{"n_layer": 14, "d_model": 640, "n_head": 15, "n_kv_head": 15, "head_dim": 64, "d_mlp": 2560, "vocab_size": 16384, "activation": "tanh_gelu", "norm": "layernorm", "norm_place": "pre", "norm_eps": 1e-05, "positions": "learned", "qk_norm": false, "attn_scale": 0.125, "bias": "all", "tie_embeddings": true, "parallel_block": false, "init": "trunc", "init_std_qkv": 0.021, "init_std_o": 0.0261, "init_std_up": 0.0301, "init_std_down": 0.0301, "optimizer": "adam_hyperball", "lr": 0.00589, "beta1": 0.9, "weight_decay": 0.0, "lr_head": 0.00381, "grad_clip": 0.5, "warmup_steps": 200, "schedule": "wsd", "decay_fraction": 1.0, "decay_shape": "linear", "final_lr_fraction": 0.05, "batch_tokens": 131072, "seq_len": 1024, "doc_mask": true, "train_tokens": 726100000, "steps": 5540, "dataset": "wikipedia_en"}
Each number is 128 + 32 x the weight over its row's rms, rounded and kept within 0 to 255. Layers, rows and columns count from 0. Numbers have three digits each. The size before them is the row's rms in percent of the matrix's.

# down: layer 8 MLP down (transposed), 2560x640, rms 0.0301, rows 533-682, columns 40-79
# up: layer 8 MLP up, 2560x640, rms 0.0301, rows 534-683, columns 40-79
down533 101:122082133137144169112117172111103136117144078150098108170122135148206154117166132144147147122132116099159117065200135153
up534 103:122104162175181127100097102077101110159117132089133122147111091026142144096119133117142133107130135122112045154129099185
down534 091:095129132121128165115069144164130109103121131166092105155255139114106143122109149130142112148100167074163126082109120146
up535 093:116145104096122143121132146132134161172190141083133197134141113128160132166196166145149148110133144153133103157117153125
down535 088:133125104098115135079076153124074146118186108123145118180189182115121191083113128073157184145136072166163100143131141051
up536 098:119098131125144191072087087101122153133108087137123134093131197110127156181204151150102143173140103114086099084147125101
down536 099:117174175155190096179137159139125186115143090137097167089089128158162212105122146141164083160137160095165098111148161107
up537 090:119071123170179134142099130142140164057138100164109141132134169173149157096141130101056092161143134129179132108102192106
down537 086:140046105132111059141131119157199140149145115138117160093131137114157115103113129129120196155187166097094162077063128089
up538 088:179133148167171189127070132093142155130142071131086204105091147115175120159090132198142156198162152164057131124105126169
down538 083:082092120117092105156154136151065088087124144114149140104116099133081085097132105129079088090113130080203149104110117094
up539 094:124102151077140149145127104085200088119157088108120091172095179177139162120187103136147175178103081159084057157129113169
down539 088:193098132090123163151153166149155128170157055128129070139111073106106074083050191079127057137197092109163087139163107124
up540 090:156135110128109108164175094146133123097090138114107147101131132103098152121139187082137114112113077142129107181094202119
down540 088:146152113119147110122141088097168077146097151171098113091218140121139075144123117164180094184137118128105133190098131155
up541 099:157137186111154054186138164098173135167167114147149128113132145120108132146163107062146143114108105177135098126117151107
down541 097:135149106074121119138147122189195142142181130151101163148255092157188120116137087109168131118123151140111170134118100107
up542 099:139110161131132126132144081081130173135144101171131090059122156169126135159102050122164125128087104196185126121151109102
down542 101:088151048095116139102155142135110084111140144121061110148133125113130117092119099087113132114104105132070067094129130171
up543 104:164109093099099137078136141121145193147160101157143134093114132089149117198129078121089161139109157159091116159119137130
down543 109:122101149165184103152098127112156076087059069161105071143148165155122097033122163147129111136124117117166160113079116107
up544 104:104126146130151117130145110127107098125111181110163129155142149097118162126116167080123172117084125145137160053154125119
down544 097:159136102077164067049114163129082100137142122189154088155083178142138101134076199151053078121125147186156183122135120145
up545 103:191150134098125170128144100212163134132173065119149124142109074099155156133137083107153141140161159124169150099067142073
down545 105:084142140161072102142125128193148109106149126144108102158107152148116133134092170153173128120086109163163157177146105125
up546 102:116141080142131096195126154138140118094176193171105154147092124128145143115080177138105119176148151043083145087127121140
down546 104:151135103081160110135152053079119176135101117083173142090115159097101092066080112092157119171118153150132129122138137185
up547 107:137057079101098130099165087110141134109102136137158116087128122134096118145177087115153152103092145162115136165191131133
down547 106:042131160142100139117090175140146109103120070136161152115180145087106125082138133097135127156105174085114140176086127161
up548 101:135099122082099100103142106165174107137099177126213128128123102143164197173109176138188141113112156116159104127126190189
down548 101:107107086129164103044109123093169199140170107087135094087129111138105098126146195185102131127133131138198106163126082136
up549 101:099111123162145121110105113156170146127199162118140149092120165139104173158098110084096112178131155129113091125151160130
down549 101:156061171106111135153153116207164123156086151131125108152146149117082129172118120080158118166130072107201177144140156141
up550 089:108121144156130130133149135128094124198134169134107082171147138034134119161135122081142193126110125145169107154149160120
down550 093:116166133138171120187134115085143128134145142170085106105128124167145110110149116100106114154164191138162140094068121114
up551 101:116137106116175127156108104144131091118070183149176179120122111130122161165110152075130170182131134149178100051170132180
down551 099:126101146113104128140107106111089112161178139120113140117244171133139114163112140142075119139113108064109153090164062105
up552 110:135120155140112168076127113149104108181093143113178138142119112097070093184134140064159166129161141108136147134180098116
down552 106:196110156226162115145182098150134106128104119141139123143159102103126181072164220101096151101141102063180136091142109116
up553 105:158140135164147150152162107154163107106171114132153148132133137105168181113116165069121147192132101140123063084114220121
down553 115:137155134217108127168110052168089100107137133076099150134027161144145148070151113150077098074097111155103111134176127086
up554 099:089152133110173175144111135148148127097054134182098132129092137132151209146089159157095130151098124096100142120134161120
down554 095:170081126145138108152177177157162125067102171153144160147053203138097125124051163167167093144133047173160152138176121110
up555 106:124115198105178121126155110153139151138119145101149180068107124148159174129102161186146128167133132123135153056079141118
down555 107:106150194133122141173121120164117206164102100133110125111086102141067126118106165106130066168119134128151105092175141085
up556 106:160156151099148100191129111109144130133118124097176132129120123092142132153137126150176122171126168134154127098092143105
down556 104:175148112048127167167070100127128148103117176115140144157183143123083142114112107100136164171147127122172101121112113152
up557 102:131140153222149144097113064127094159203128146119177146123130160144072117151108132123110143196128133114106104079149127096
down557 102:149120122132093115133103102146136129061140079088151174109075143149136117135201151127060074152170096074119095134130129107
up558 102:209075136099125141113203112117149135126187111098078190128123180150099110139126111092084115122109130139188083115142118134
down558 099:159117096122144145096092067122130075194161132121159140101039078137141150116097109157125071102176071152111123156128179097
up559 103:168109170110138153105138141151131157174116130137116131097119087118051116130087195141163107129193097125135114118151138117
down559 101:164071154136077067184098090131155152084147105134166177100116115152105140194173094133158085073127115117095082138087076154
up560 101:111149082125170120200100127131137146138116129226134166088111063132137148116104135107165070094071093139143149107109163213
down560 098:121128146201104151117095144101095186133115119110076104150255146163102171119131082161108091146124136170140112061115071165
up561 104:168151119164081181102113153178090192158115093111114122125127130121115131108187148105143139182113119141057090163110148086
down561 103:209103052101113150101126118119121101152113218086094066102133079147181163125140138113076159091110171105128150135157173129
up562 102:193147114097135125135165141211166111123111151145139180156093106077151100147111144158144127100082158135185101126169123114
down562 099:137058115151142160118119122085153153127135119131190159183091106136145144125119097146124194136198131168097063182177058155
up563 102:129106059187140185123146133125119109197101132118084129081101122118135143174106126143085159145115142146120107207073162119
down563 099:116125168063072085118141109063081108059154150116101122174130091190165103065097100104215105090146185145138137084176078148
up564 106:175105197127170183147114150153156141123160115108055150064080104117143069130111200144144142146106161115087088043137118169
down564 107:141173146165143172133139195175166093092122122087144117088163069167137114187132088189205106120140154132104117136146128116
up565 097:128149094155113163122111111105134181147113083126166074160103106076119148161128096162078156111112125130136094057166090138
down565 095:139103158085141099150074120136127078152088208177112107114095143121123109131117147128133128151111088100101150201123156122
up566 102:177049102144152146153090070163097122127107204065128094099115102119176187129088121147099045079135155174156127139130167161
down566 106:115097094100131105091181099122172159139144140127112064156101154094067106060110100104135112183177141106161219062127130096
up567 103:142170154155141107088125128220158117119108144069071108021086155108121158160127147144170095175106205087093104163162119147
down567 103:116126159115164080095072157071175087082123155137114113085172153158077141181114064159177135130117153064105155167120135140
up568 083:119100140168167147092166139147144133163118139082127127060098096131112152092153128091160105138162127141167112151108177129
down568 089:155069097129155134130152125151107162137106086125106089157123162165108121161160075127101151141172108145107098118140133111
up569 104:136125110148160168162090086140173114098132120120102145148099086144127142099154045119105127198108204172141145141112199127
down569 103:084094089179122057075144109158123104172103177151170136113095119137182154115086099094144144107129148122136091143120058081
up570 097:190087175114120140089144130154180153160101148146171170151095083152198122099099143159170138111139142132164115095084154107
down570 094:163126113145173120149061160124086098109111124136061129097066177115116160161131159179133161166174051114136128224149090161
up571 097:120116109182157071132104091135048170106141173087099120140136148060128148145157159147095120193150118087102080119153098133
down571 092:130082140086146183121104110101127124158149128136130129131255138140180142161144084120123162101115177171158111120103108152
up572 106:198078142113139151137147129161117191100065164170173154159079129112188202224063186113127129106069121220133148098161138104
down572 104:132115164163116143099126128202134123189142090171165070093105079128156126144155121098172090161128155151105150108172127149
up573 093:209112158147115137116118104126168082111157106131123153150113163091132122096097116123100096097151145101130102104191119173
down573 093:130120081163083120124113138107107192150146156170133129142095113156134186185127135081143084125140169214153088120143119101
up574 098:128161153157164120105102112107131174108161143157105143126088066172075148108156092132130071126088138096144070124146120121
down574 101:085145149144123073075217097157123027093149075114101115165135105087163123120176164117125130126100126131093112169106190135
up575 094:139075117137139147096189120138189106162110146082152141117145123187076151100133140131121118139133159101147162165091144155
down575 097:151137146103131154170110131110112120091098100136092147122111126113138172161176123139122134136111080122112078102154110115
up576 101:095147157115156114149123113140122147114101113129196144037103099171157123093137148172113094140128183107163089117206108090
down576 099:073143126152138139110141128099128121135102120127133138119135088105124158107092168137152105132104164164130172114090099127
up577 096:193110169102094123085154145143133156134157185107148189177131178155121047113176171163159123151093155122174106127186094126
down577 100:075182094193116159121132123126163111112100132097146134132091095120101126077169110111144146140162112116180105126168139146
up578 094:077122170151121147145143117117089080164132184155215128083088103083153108143107146100101138141085138122104121095166139110
down578 095:201200115129150208168080133138157122085122097140110156169115098138100107081148098147162094088128145096137100105077092150
up579 116:163153124150161164094091124111115193152142152144128158176112095050117150169156113080082102088119135145097097164178088133
down579 121:085190079168108109148114140117140172119114099148135097142088123074116103152123088129117165098175082092113091081096176144
up580 098:139082156111096137123114137129168126131133072109181101165093117122151121123087202149120087144108155151175104129150140168
down580 091:166075151208129185134146126168134210113133147145089108168132090088068153116141138097118158101088103090076147095117116127
up581 100:196103165079102144132144108103153105114148039174132193104109104139151103111169144180160046168176118115127138127149131133
down581 099:171163087132127072128155094126143095063092112120143133075132185122145135135125075134117146186136151119093161058123135115
up582 097:112079161071172118171194097113127134084118146052116141081109127114097165150148152135101095152138134084179140132096176159
down582 102:154139068174097140091087089126102111102152067151158147172078067163120104073146127106152138090181130163176051076088171115
up583 099:102124084145160101192153157154089140127125118102132136153122118100074137114136181135142138141111101117099163078141092160
down583 098:091170151124086166152138136150061143120071166098192164152089146071149098138127106082127176111168153158114086123149115165
up584 103:124085168114162118119101138155155131172138164129176149132095130135159155188138197201180107162133123169093055123153112207
down584 102:128136118174130127143126150164194130149072112118131076128123088119130120112126115109150141123123092114119146146108139154
up585 108:155135083134078140108103109097142165118075131121126150100095096171090099148153108162121143124132155119181125165164123049
down585 114:113115152114106078107108148196153073163163137151135136144133148161237172160102079153138162126128108145166103128123140101
up586 103:091092221168146100077106119162144148091174154119172095109092180096113124100115126126108123131115214151137139097156074164
down586 102:127086170118089146137184113164138099110123145140088174121083115107148151132128122105127157130131129098165159163146194099
up587 098:154167112138191131124102115137057158087133135141111125122129158146167106148100089089091132076095159131083185055104170151
down587 099:094111139101137048164143175118197127087063066128120127151093160148139160120152130136128130121137109117105136144191071151
up588 087:188186058130161134089097118156100157137069133151147163132156110085134098109121152138132056097147136163110070128154130177
down588 087:088126143118108156172127103094127113170131120123054074131255123092155117129161119196157137121135100070104161136128073099
up589 091:119137103149131169102109098066167140117119053161140157111139112168116126133113110097147095137108127137106111204170059126
down589 087:137165081117169113227077139164116114167132119112168104155168189123175143167139155104125131180087142139160076130113148127
up590 102:173135167090183151129063145135110156107190123136180110137098205097151102167164110135040143130077160099175088113123118177
down590 103:168156173085096157132146208097096102047149092097119148143068149147154116144120150087104124151149123132130159119162143180
up591 101:139080131098112167069126125143084142187132132122120118193123080130082122199147134131130134095132102154223152147153117125
down591 100:163079122071145065118124110132157110113115117113134161156140166133141121132139127124112081127170202067118151137104111117
up592 109:113100105178166164096094118149126109170127168134185170072143196140155095130123144109170195079106141146174137063171133147
down592 109:126107127112134118182136161093076125134071126125094165148066166119209114145168112179091081128129123169143168136135186153
up593 094:145141088160214176220128092171141107135112117129066170123080130114150082132133145132093121130139173097112119073097125156
down593 090:126098090111155123148088146120122136168173200121130138098100129090096169125127133133063140148116144101064151143167116096
up594 099:207114130104099087154128126092167127174165099153139104175107030092084102088130148101112162139118131083085117157088096101
down594 095:123084115132129109077157141127164116135135080101106121123137091119133119119216089099135133126097142152144178071084094106
up595 101:125102098131098183138108115133090093117081075137175148128112096163180156210118155065109086182133130102111098096124152077
down595 101:159122056140131136131104124092130160147116151156146180082180140076194154128129120143159173114111170077108110138133162148
up596 104:178030118122168113123132095135122097108092116129085146188113166117141164121134168149121142128154100063059084206125110174
down596 102:130120119106096095123161165117130140186117168129104130102144051125126100088172119115060117094113122145219120066171108144
up597 102:182128130139139120095120087088105124089182105058095181076107152094142132120149059179078109123121128064135093126164073143
down597 100:177082148134086089120149114085114137165066144120122134140129124137171106138100108062145143132115223121125152077129160133
up598 085:149140087184134159176133139172077090106076159128136141089098110126120124105187138152166139154126143145161012116142143150
down598 086:122099178099177129123160097167156176120143106146074095149109173159153147176101081185152159144097075085116146097119138057
up599 099:096151155128103173082152088083104158177125097104188090181148166133137145147146161134174120122160148090172094139102085099
down599 101:134094151085164111107120096061123158098151146105164182163038148154149061168120072172145143099114176196153111093138044150
up600 110:143135133112122140136091074111125143154121104085173109129077099098081143175102117156154130193151149157093136123113147116
down600 105:119142151102120124101088167174157155086107169128131150151099158144094183097118127076141102111032105161123147092094109116
up601 099:136162143143180097115140093180091115186187171084143171084100063138128072134152107113068130142159163186119127094117143127
down601 098:091140130147148120168182068116050103150111132157119118150086154126117138086149097120159137149140119096121070074164118157
up602 094:111094089116185155150175093113144216135124117147174115148121126110091076149157176036110188117124121079123094112145095147
down602 093:162131153148120159095159134172091105138172183179086155097107075160171092150106119135152135118161107101040132138138107086
up603 106:074106125147195114156048109110146106126146097117185076109068116105081124138120125111040139143091154148133080090116103154
down603 101:139184085194150151075191156104121139128150163093169160170081107145107154107105127102155073126156183072062156170114149075
up604 096:142106066098100089071119071132117129129184132131102118166121145131101178173135084071121192133147129118141143098107095137
down604 092:124110113180195166173102161088159170132135121109133108140102163099151122106133129152146154139123122146115107061140105120
up605 105:173154132078091109091139133146191110081182159144146135111132131124178169149162116110085082120186139113169138170142147114
down605 106:099111164146172131155173134131180103089058184070144134159100160100147129164135143151126123192105147119094117143113123117
up606 104:104107164175138084160154109158079127175136139053118158159136104133183155223090138152166101124102097111159116166154167137
down606 099:064126122154107067127162142115155149135132149094108130111116151163155148164073142130164150136112074068150097201062176166
up607 093:166053168109112173097148117109113162121156056147120127086117150103119100175169167088090110198129119178168088137107144178
down607 089:143102096139124110127090150121115140108147116153112116095090131161104132064046149127176150153142080143131179121142125098
up608 101:174119104161079120135117115068138152250125132133116104150084042167130146158120146061106137146051161140128112143142153088
down608 105:081118089151169140150141143129163118128143125085129158135135150092104166169080084173147096056107102180145158164074093124
up609 104:201126090107134180100133117150105126132134173110135112144071073150142074158142096081135104112072165173155100184080156096
down609 106:102147156112077118094175085128160110088126130156089088069089134180144083138167092141139114102084128109132114082117083093
up610 101:127092149173137173062144116109112186161086153109133139099104131101184099155073132133210187154135108066128150115134067164
down610 101:140142120146128109150154175113106073121168077084129124147122058108092106069176166133086072144089103176076102107107118138
up611 093:074156163185122199144112103145123157158151068124145059199119103075156174138132086161078102108169114102114180168175102111
down611 090:117112141101104104171082182106111129209144171153136142095049177136152147119113147163118130130066111136118116165128145132
up612 085:158121095100092108131065093087090080110194152058091159205115132057103128152105190091176152135160208093103120087123158096
down612 090:088095134137105122126132047157178113110078113188131109096162133122129083060170072119132103129138099105094142107172076133
up613 103:163087124124094094089204120116127095153127120084165113136106108133153164140122098171135177132152149141066114134195096157
down613 102:121085079183073130138111116098098133091096150130125098211085117085133078144157131155047083128099086075137156121126120111
up614 109:114139103144137167146119088050093197087102131190156181100095111119182089124122157044157179165086139109106103121150099141
down614 105:113108077175142095122137086119141168100144151084147113119127139152107148128132177155097101158150103146100175152077121091
up615 104:136104154119112136031104119108137116135187111042136103125138139146158145180131178152092135153145160115137121148151078109
down615 103:070199023153103119147117110104123156086120095155135153148110148129134103166100040100139133108105109171122163123137190143
up616 098:137112171111121160111103101169062204100110136115170150117122099116169123138078139087148113112114130159194146093172154121
down616 099:162132181129054143091164127123112106101122144185094130086115121146123150074157122100129111109109135121148071120171117107
up617 091:135149086075165111127201110106079097117093116176097133150105109170152079105115109125148093120119140116220139108072179091
down617 092:128084173126133133115181111139186086149116112122114094093075144131109109139141112126148144145164082075170147167143103130
up618 103:112173127154133111180092117131109103147152149119197130172127151116108177169126176164142102119124134134139151169154174092
down618 103:154120150138147177120094140131159153086142104223091098108130138180145136095122153134176089088131084163104125163126133122
up619 088:170142159188093151138095108128062162118124136123120125152140156158166117074146097105152180099117094101153110117119137182
down619 093:091104106115114142104123105166163101152137182103162153096083113139117139131147134087119098176122116078180117091160122117
up620 105:140141143156137141123113081149104141129116164135127111183140152149167067090087130153191103149116138161174171063107173138
down620 102:103173102108103133157109136093120164107164089189162195121052143140164133131099161138108130151173137128135072113063145119
up621 109:134157164139126173147136103147118184143178109056123144069099158095083109130113144123108111115101174119092091094179101150
down621 101:119118118056104134142130125083134061108124081168137090083117116128169140141146134089143117173126126151114216132124154144
up622 101:126106131150113083160147145137142119135117147107180129073101144067108074109149100134156093131120133111167098066145089143
down622 103:126150112148170135189071123172175157109132147152104146123084087139144182098135070173083162093133132079089179093097155142
up623 107:072082093144144182100127102183124167143106093100189157109130108093078047175126050065078149156081144113117105123101178074
down623 105:138141099110117072135165129088099235151111149129128100151097108101112084119071064096127108077091103073143188119115120139
up624 100:132095116110090180177108130127162120135081129125156090148125125082136108086111167140135106106144151168181132174111150107
down624 108:136115085072151138128127112115095142157120112131077119213064157201072140129157156180139090088092133148101123126120080129
up625 108:139122135100114154115171152182148136166093176131124129071097121093132130155087181175126093149061166127129092141123125151
down625 113:141101133159152079125133138129171105145110123137180108171105107109160136060090134148166153101140100115172142135133129122
up626 107:164057143131111097103167047141156164135104091106175155155119044120100137125150105132155104192096123174092137157182141140
down626 110:110123145171178127121121150152163066130076124122133119160103109133102084078149131143197072111176145174101144191117184078
up627 107:183159099126123150078143123119161065137167124124177163099136098108129149171104082094150179157092083138140120118162147093
down627 116:161124055102153108184079129105147131114116069158153153159118119064130152179164151162108150170078126098118089136173136177
up628 107:096157155158130141093137030148111139156084086087182171132132121102106145194106119129130105124064103160152158149202110135
down628 107:132159164113119189113126080111157102142125102140096152143128100130191135193159158074095185162129143143141098169116177115
up629 088:100129114142177159180158145121153187118133168107059192111107133072101149132090115125131143070071107179226127081113139147
down629 090:183125112128130113122115188145138137099121133135143101118073131144148114161166120077127141096126127115093140114116110066
up630 090:142111142100178113161175148075111129133014153108124110147150135166082174152147127171204082128103129115152121136113086219
down630 089:186154111119098158108128141167193213122186145071107139136105109168175190100069150074102196088118103102089122137108152123
up631 099:112119079093190143121083058087107100116124108164084160106137091110146148152135095179138166091148154135115075104191166166
down631 101:092192073155076165134165121174118102138142102128154125095125110135153094109125087142101126146169175126194142137100178110
up632 102:089080169115144088129087116107112120162147079137107119143127170112097150157104147134111136095101142182136091132132078170
down632 094:142083096173173153091152108048154116115142112157099066122188128125103127168134130138168189178159108117130177179130166116
up633 105:133086142085116103140099123088171118174086073183160178159134127140098153165154161107071201112116116135130161173089126167
down633 105:149147106181136132115144152110097069083108081048055100182084102124168131142160026120139159169152113148140141072142110105
up634 101:137150124122094111142110113120113156127155166138126177107107083138129162140108111140118162142164071123128061123146177102
down634 099:185151176084143146104124163120137136114129150115158130115126151157108111089095060087058153154146118183164109153102134077
up635 100:160091140186201224096096123176146125192081100123071067155098082172151143102113063082086170088037146129114126170116133159
down635 093:125111109107124135108143097066086172121076124172136049134109118081154120085120128060146135113119183081098098192132111093
up636 096:166150177096115150120118120143106163109158155119104137054099164135118084162129130169101081089113116119078101178230103156
down636 102:162099107130154202157098137099110112112119152141124099173057115128086155138119138076126191131196098155169110166133117210
up637 099:139139151105137118136141118095113173123124148135095113168081118146182081168082125167185114132094150116144106085094163123
down637 099:214105123108084154077144062088082086086094137145078197170071149221075104146144142118129142123080106113171131113120098088
up638 100:114186151166119133149110121124096163141058157102088166121101091126156085090124095107104120122057120120147115028154126143
down638 100:121096072112136079109130147123103086084084089145167140125136173067120103183163097161090093099178172101069118109116102121
up639 084:101142088141103189095092137115113154156115113154169092080115167139071126119167147159077235116101144120173155120135112169
down639 086:090093129101112127129151095181079123131129130171130137142133152111136111162112049121127151134121051155078104128178119096
up640 105:177077122186146104097149108187146125121119180135129103104120113148146158172109189104140134116091075109157149128116123168
down640 105:124163114133123075111120131112147118161137070109144124162145156141137187153185122166082145118111174086098146109180092134
up641 078:158057155143114147133092150127122132146131203161083156131108052078103149070086126142220080133058173144095129119122156164
down641 088:089103109095119147145119084159137131143131043103125076189077187134151069132137134081114111126161079142058087105118067062
up642 096:175155136164088156170120062101112090150179114130122135159083105132114125144135168137162149080112154101086121171128151124
down642 100:176087065162127115134144109130138150127144157140105147137120136172112091116140145157110123120103072151102127096123101177
up643 103:151079104188113153124113140164119144153162135145110108147125097114115073070115112143065082087123133131123111189134148149
down643 104:135111091147090186183042112092128090202134123086141103110073095122059162075145102101102130109153131183088093129153116123
up644 111:099113165087191093206157117195109145105092118115117138130099143125102119118066112108149085120060152129161091075152158129
down644 128:183177049119165116148171124131130082091173118114177113130087156078116092118094195085112134171104099147111074048070132119
up645 097:153105108119172167075104089086100148119139090139154083144110131114110132129142071107097148127116143172094195158151148172
down645 096:146150116127159114153062110111128067112133104158110071079089107154106112103121167153116164049132096149131086130123125097
up646 106:123173170140153173129124103171080172163108137160089188142083148160074141136086103147077133166043113105119131120108150205
down646 101:121183103214137096108143097177103112146074108218095156145066142148137103179072122154110058090120100153108181101101161160
up647 106:134156094086122146179133098154052149141149077165092149159124159170152150183108121104165084089103137162116119058139118115
down647 103:140046117137089100138177084170160116110094068131092120122147110115115128131151206075093092160135137172200152185135170056
up648 098:121053168171169117093136085211098147108132110106153153154108133167127095102115133150126121102081140169163063093144117115
down648 091:196174138120138185153177060147093065140127158134117169139161119096133115123121153148085050165117089108125137146151095091
up649 105:151129137187109125142053089150110121174139114088115148156103136134164180095106165137111117141127103121116146126132124133
down649 101:155131110086111105164131087139149161172177130204143128157118149130163103148080099158224166116113135159182102092128212101
up650 103:136111093144174172157172101108120138240076101188161151171101137155095128187115044119175163096095160154086119170120163136
down650 102:098125120153156080127079125125080141120095115121110166115115128124134111104098089112107139099164107178090077093099144109
up651 111:184144081129158137128122101136130104156152133168167086063097170154123184161110106150159143119099165118127115098153120137
down651 106:078144154149113193087125138134145176163152118157117191097107077083151149152125098125137124143107176114110155155115138092
up652 089:148121125145176190094065186163120194133114129132182141158090110075144109145192140130136096103089115137139113115175098172
down652 087:131120088096115102154120083133148116093151103115130133149108179146124151169061171148117148082081094117081238147087159144
up653 097:118164080196125160144124104200104119147134142088153174129091158146145128221065182123102148155170178192097161129089111157
down653 100:116111140098167159098136094138113114147134072142131065104063124153074133129101093131138161133103051124120080104146121110
up654 099:122131110163082167223120116118104159154105136127089132161091122087126106123109112165119155126154143137099106105142128123
down654 099:078165106114197133104127077116097096099071167124059184152065106144133166072127129123108138187133136128093127139120151079
up655 108:195112149188109045119170129176143111108105158150092126082128127129167160072107142127134181127068184114113107128160152098
down655 106:150103102144155135178134104107128127101207148103106129146171180171162100158090060119141135135119059127118067120113127142
up656 110:171134137135135134125121073123108160085145128149138241079093168147093121116128099114195081103120171108140059091192149147
down656 116:130082105169076174128142099117172185148110113116121128078085103147131159160136065117115160142088158158141122074157141108
up657 087:144128117111097116125143140129167115113116115118153149131106137124179172144109132153083120077144125124183164125087116227
down657 083:150143131091181154180153029109163150135170124082108110142210164212141138073140143087096132100106145086107179129114147034
up658 095:111134110132117130082126088153117116179095055084109089140109146131159161127151128075153120117161122132065121134113123121
down658 096:152119131112148192066177123158085060121151118216100123124171090136081084149163170082127133115172169131110154118101137151
up659 101:119118177138149130067111106148158120124196125148102199125119132135092133133183162104122172144149070130089118145076101154
down659 099:129112148114133073121124165154128104079126153169137157122140117113169101122167136171172093122137133145082087158126114162
up660 106:148160121136116190071128097112148125098146102102104126147114096194151135081159123115128140111116133096134141146130080140
down660 105:085182084110096114117158152087144054128185135141117134156149105147073113139131112189081159157131165096093115118130162101
up661 088:124144140117160123112176115103121143125086088148125118092100151169113110170124155069133099187086101088106099092129115208
down661 084:143132140159153157159114078146126115119132142166190105134145097097097162117077159169202137078175170108120092150152098085
up662 103:177146156198143087116108105128089155123197170113114094121098163068145082162166132137090124124103141115097140178133090176
down662 105:137218070127079079116049088106184100127145123101125185215100154152105105154176090155148142175129156112142121176102114175
up663 093:129082167106117173114114091185122159118061082117157175093124119175145116203182116154104105154143140132106084113150091127
down663 090:154101157142110023153156114162117152094152124112112070184146145144132170191115152123140173105121116095132117162132112109
up664 083:094169139167120187119135112062126128107172094127171114159175195116163171156125163136037112128108109096104161186120195144
down664 087:113072159132135124128151089126090168086067057142101057144076157124098081130176073117095174135156039197096124082152092052
up665 088:156054181046130160118083056147158163130159061099132146131143089120144080191118143156108085164109142135166142118147101197
down665 091:168136106114086114172102115137171142082123089167099113206150182108129121119133145155147151088169141114092064104080134128
up666 089:182080118121103084119165168176118090089107117131148163133088130135111102200135129124101134125156147072160105134147094098
down666 089:132192200172164085150135171105154123173169118100096158140141071157123192105082105061098165124146103133153088101115195120
up667 110:201102151126159102136142077148066171138182115116120141155097086126112139144110122129146149121118119109130078141108030130
down667 109:116114121111133121154145121087144086056171092136108143124044113136169129120181080146158107100141078089053167149061100107
up668 104:112093118126165161131101108140185127162136124112073111123137110174145115164040148147114166158092164103131167105177135158
down668 105:130134150095116051173156136163155154110141075132216112071067077115140119108105136169132118088155167076148153074118167089
up669 093:083110096160176122184206123084137123208092146138192115141100142108135134142140197097146146187133160112136154107082138109
down669 103:135138098123213165142129138148105103127150183139074054127173090128157128111120110170132153178139118174095118115102123121
up670 104:146097058144156161129109089139085144155142084149171115122062126158161104124122132101123149123107174131167114105122109148
down670 103:130111145159098098105113170152123126147162172112108090138147088114093115130092111116142129145101172126170172143186142143
up671 096:097155103151151085088070119171117110107198098147217141091155139105088086085141075090135125132144221133121115170169136149
down671 099:156101153111110136095065090110163061123110077074076123117109130183160117198115139110095101142156151166147116169131173153
up672 107:181125096064109223179069103167127127154162090126119130143098147159167104139105101072169099138156137109148118140173114136
down672 108:129147105196106119141125179147146158097100131155053114108125087134126107034106176139167156098087076137101117094114121155
up673 103:142150147117115146164121096129121210142093116200098127206110129112163178112106080099102111121133127097168089119093135137
down673 099:167123178045103126106161057077115134097080139172127138156110153246126190169160101167142152081130142104138145158102213120
up674 100:112145200156112206150146126129119140155099098135174078120133098046095060084178130095166092142132193145128124034199117158
down674 100:048145113086161090065096120156150120079107143129110121152144144072101134138198088120182174121152157130128109141124140070
up675 098:148169128107107188083101102191096092108156117107140123120084046100127065102164090101122116191110139128132115161160130068
down675 100:129094183095144185111101095047129132142087175094088120155110173165151146093158184123156109148167077091106175094091167128
up676 102:122109170108120191134171127171135186106112201076104118145109082159173144129134128103208160107044108168118104059135190164
down676 100:154094088136150171136091166129150134132152097085138123227158131136099114132137152095081146112187083143089155115062088172
up677 107:139116112104173128132083126108115113138117115118112146166081087092165152131096102070130198080106170150123058105118122164
down677 109:116156098131079151200116082115083098177107122107160091138074081129138118106161094108041127174142141191145108102122107115
up678 102:121107085121107093102138129136130193117167141121196200153120127114140103155108124157183146112107076107163119127168144214
down678 094:126107162116161043144122136126113090155143094142138098124166115129082122132147129110135095101140175131123205168060115116
up679 103:181049137122131162139120093093083177118070099151112122108108092152131188137165068138147103168082096120111137120116140114
down679 102:144091108198121121149158135104111120095105151108081148108060171159167120127111088117087192110115145125185154120188114143
up680 099:094090100158208180124151162126172148153121107109079147172098122140116100134105122139075161160110154150162098099135101100
down680 092:176105107206086071151123171152123137170122095167196103107181181106113148120097124090163145157154138089059094143112146139
up681 101:111135141103121131102113104153178134154122097118082116125100146143090136081113101167131187147127151213115081152149097105
down681 099:101129052060156157104133160100169088103129100171165166080122098157134091179180100099108122105078127086101162123086155147
up682 106:147121121091105128154124108088077119120056212133136203074089070160112111155098115139149125121118108105129122089148103157
down682 103:138138157101176134154148164148036089138151097118114112152171139108131118056101116158168097081104139148155167130146144122
up683 104:192115097140106118142121129142151147139101149157127093129135092078147107219171135167133180152135112099106127130119134132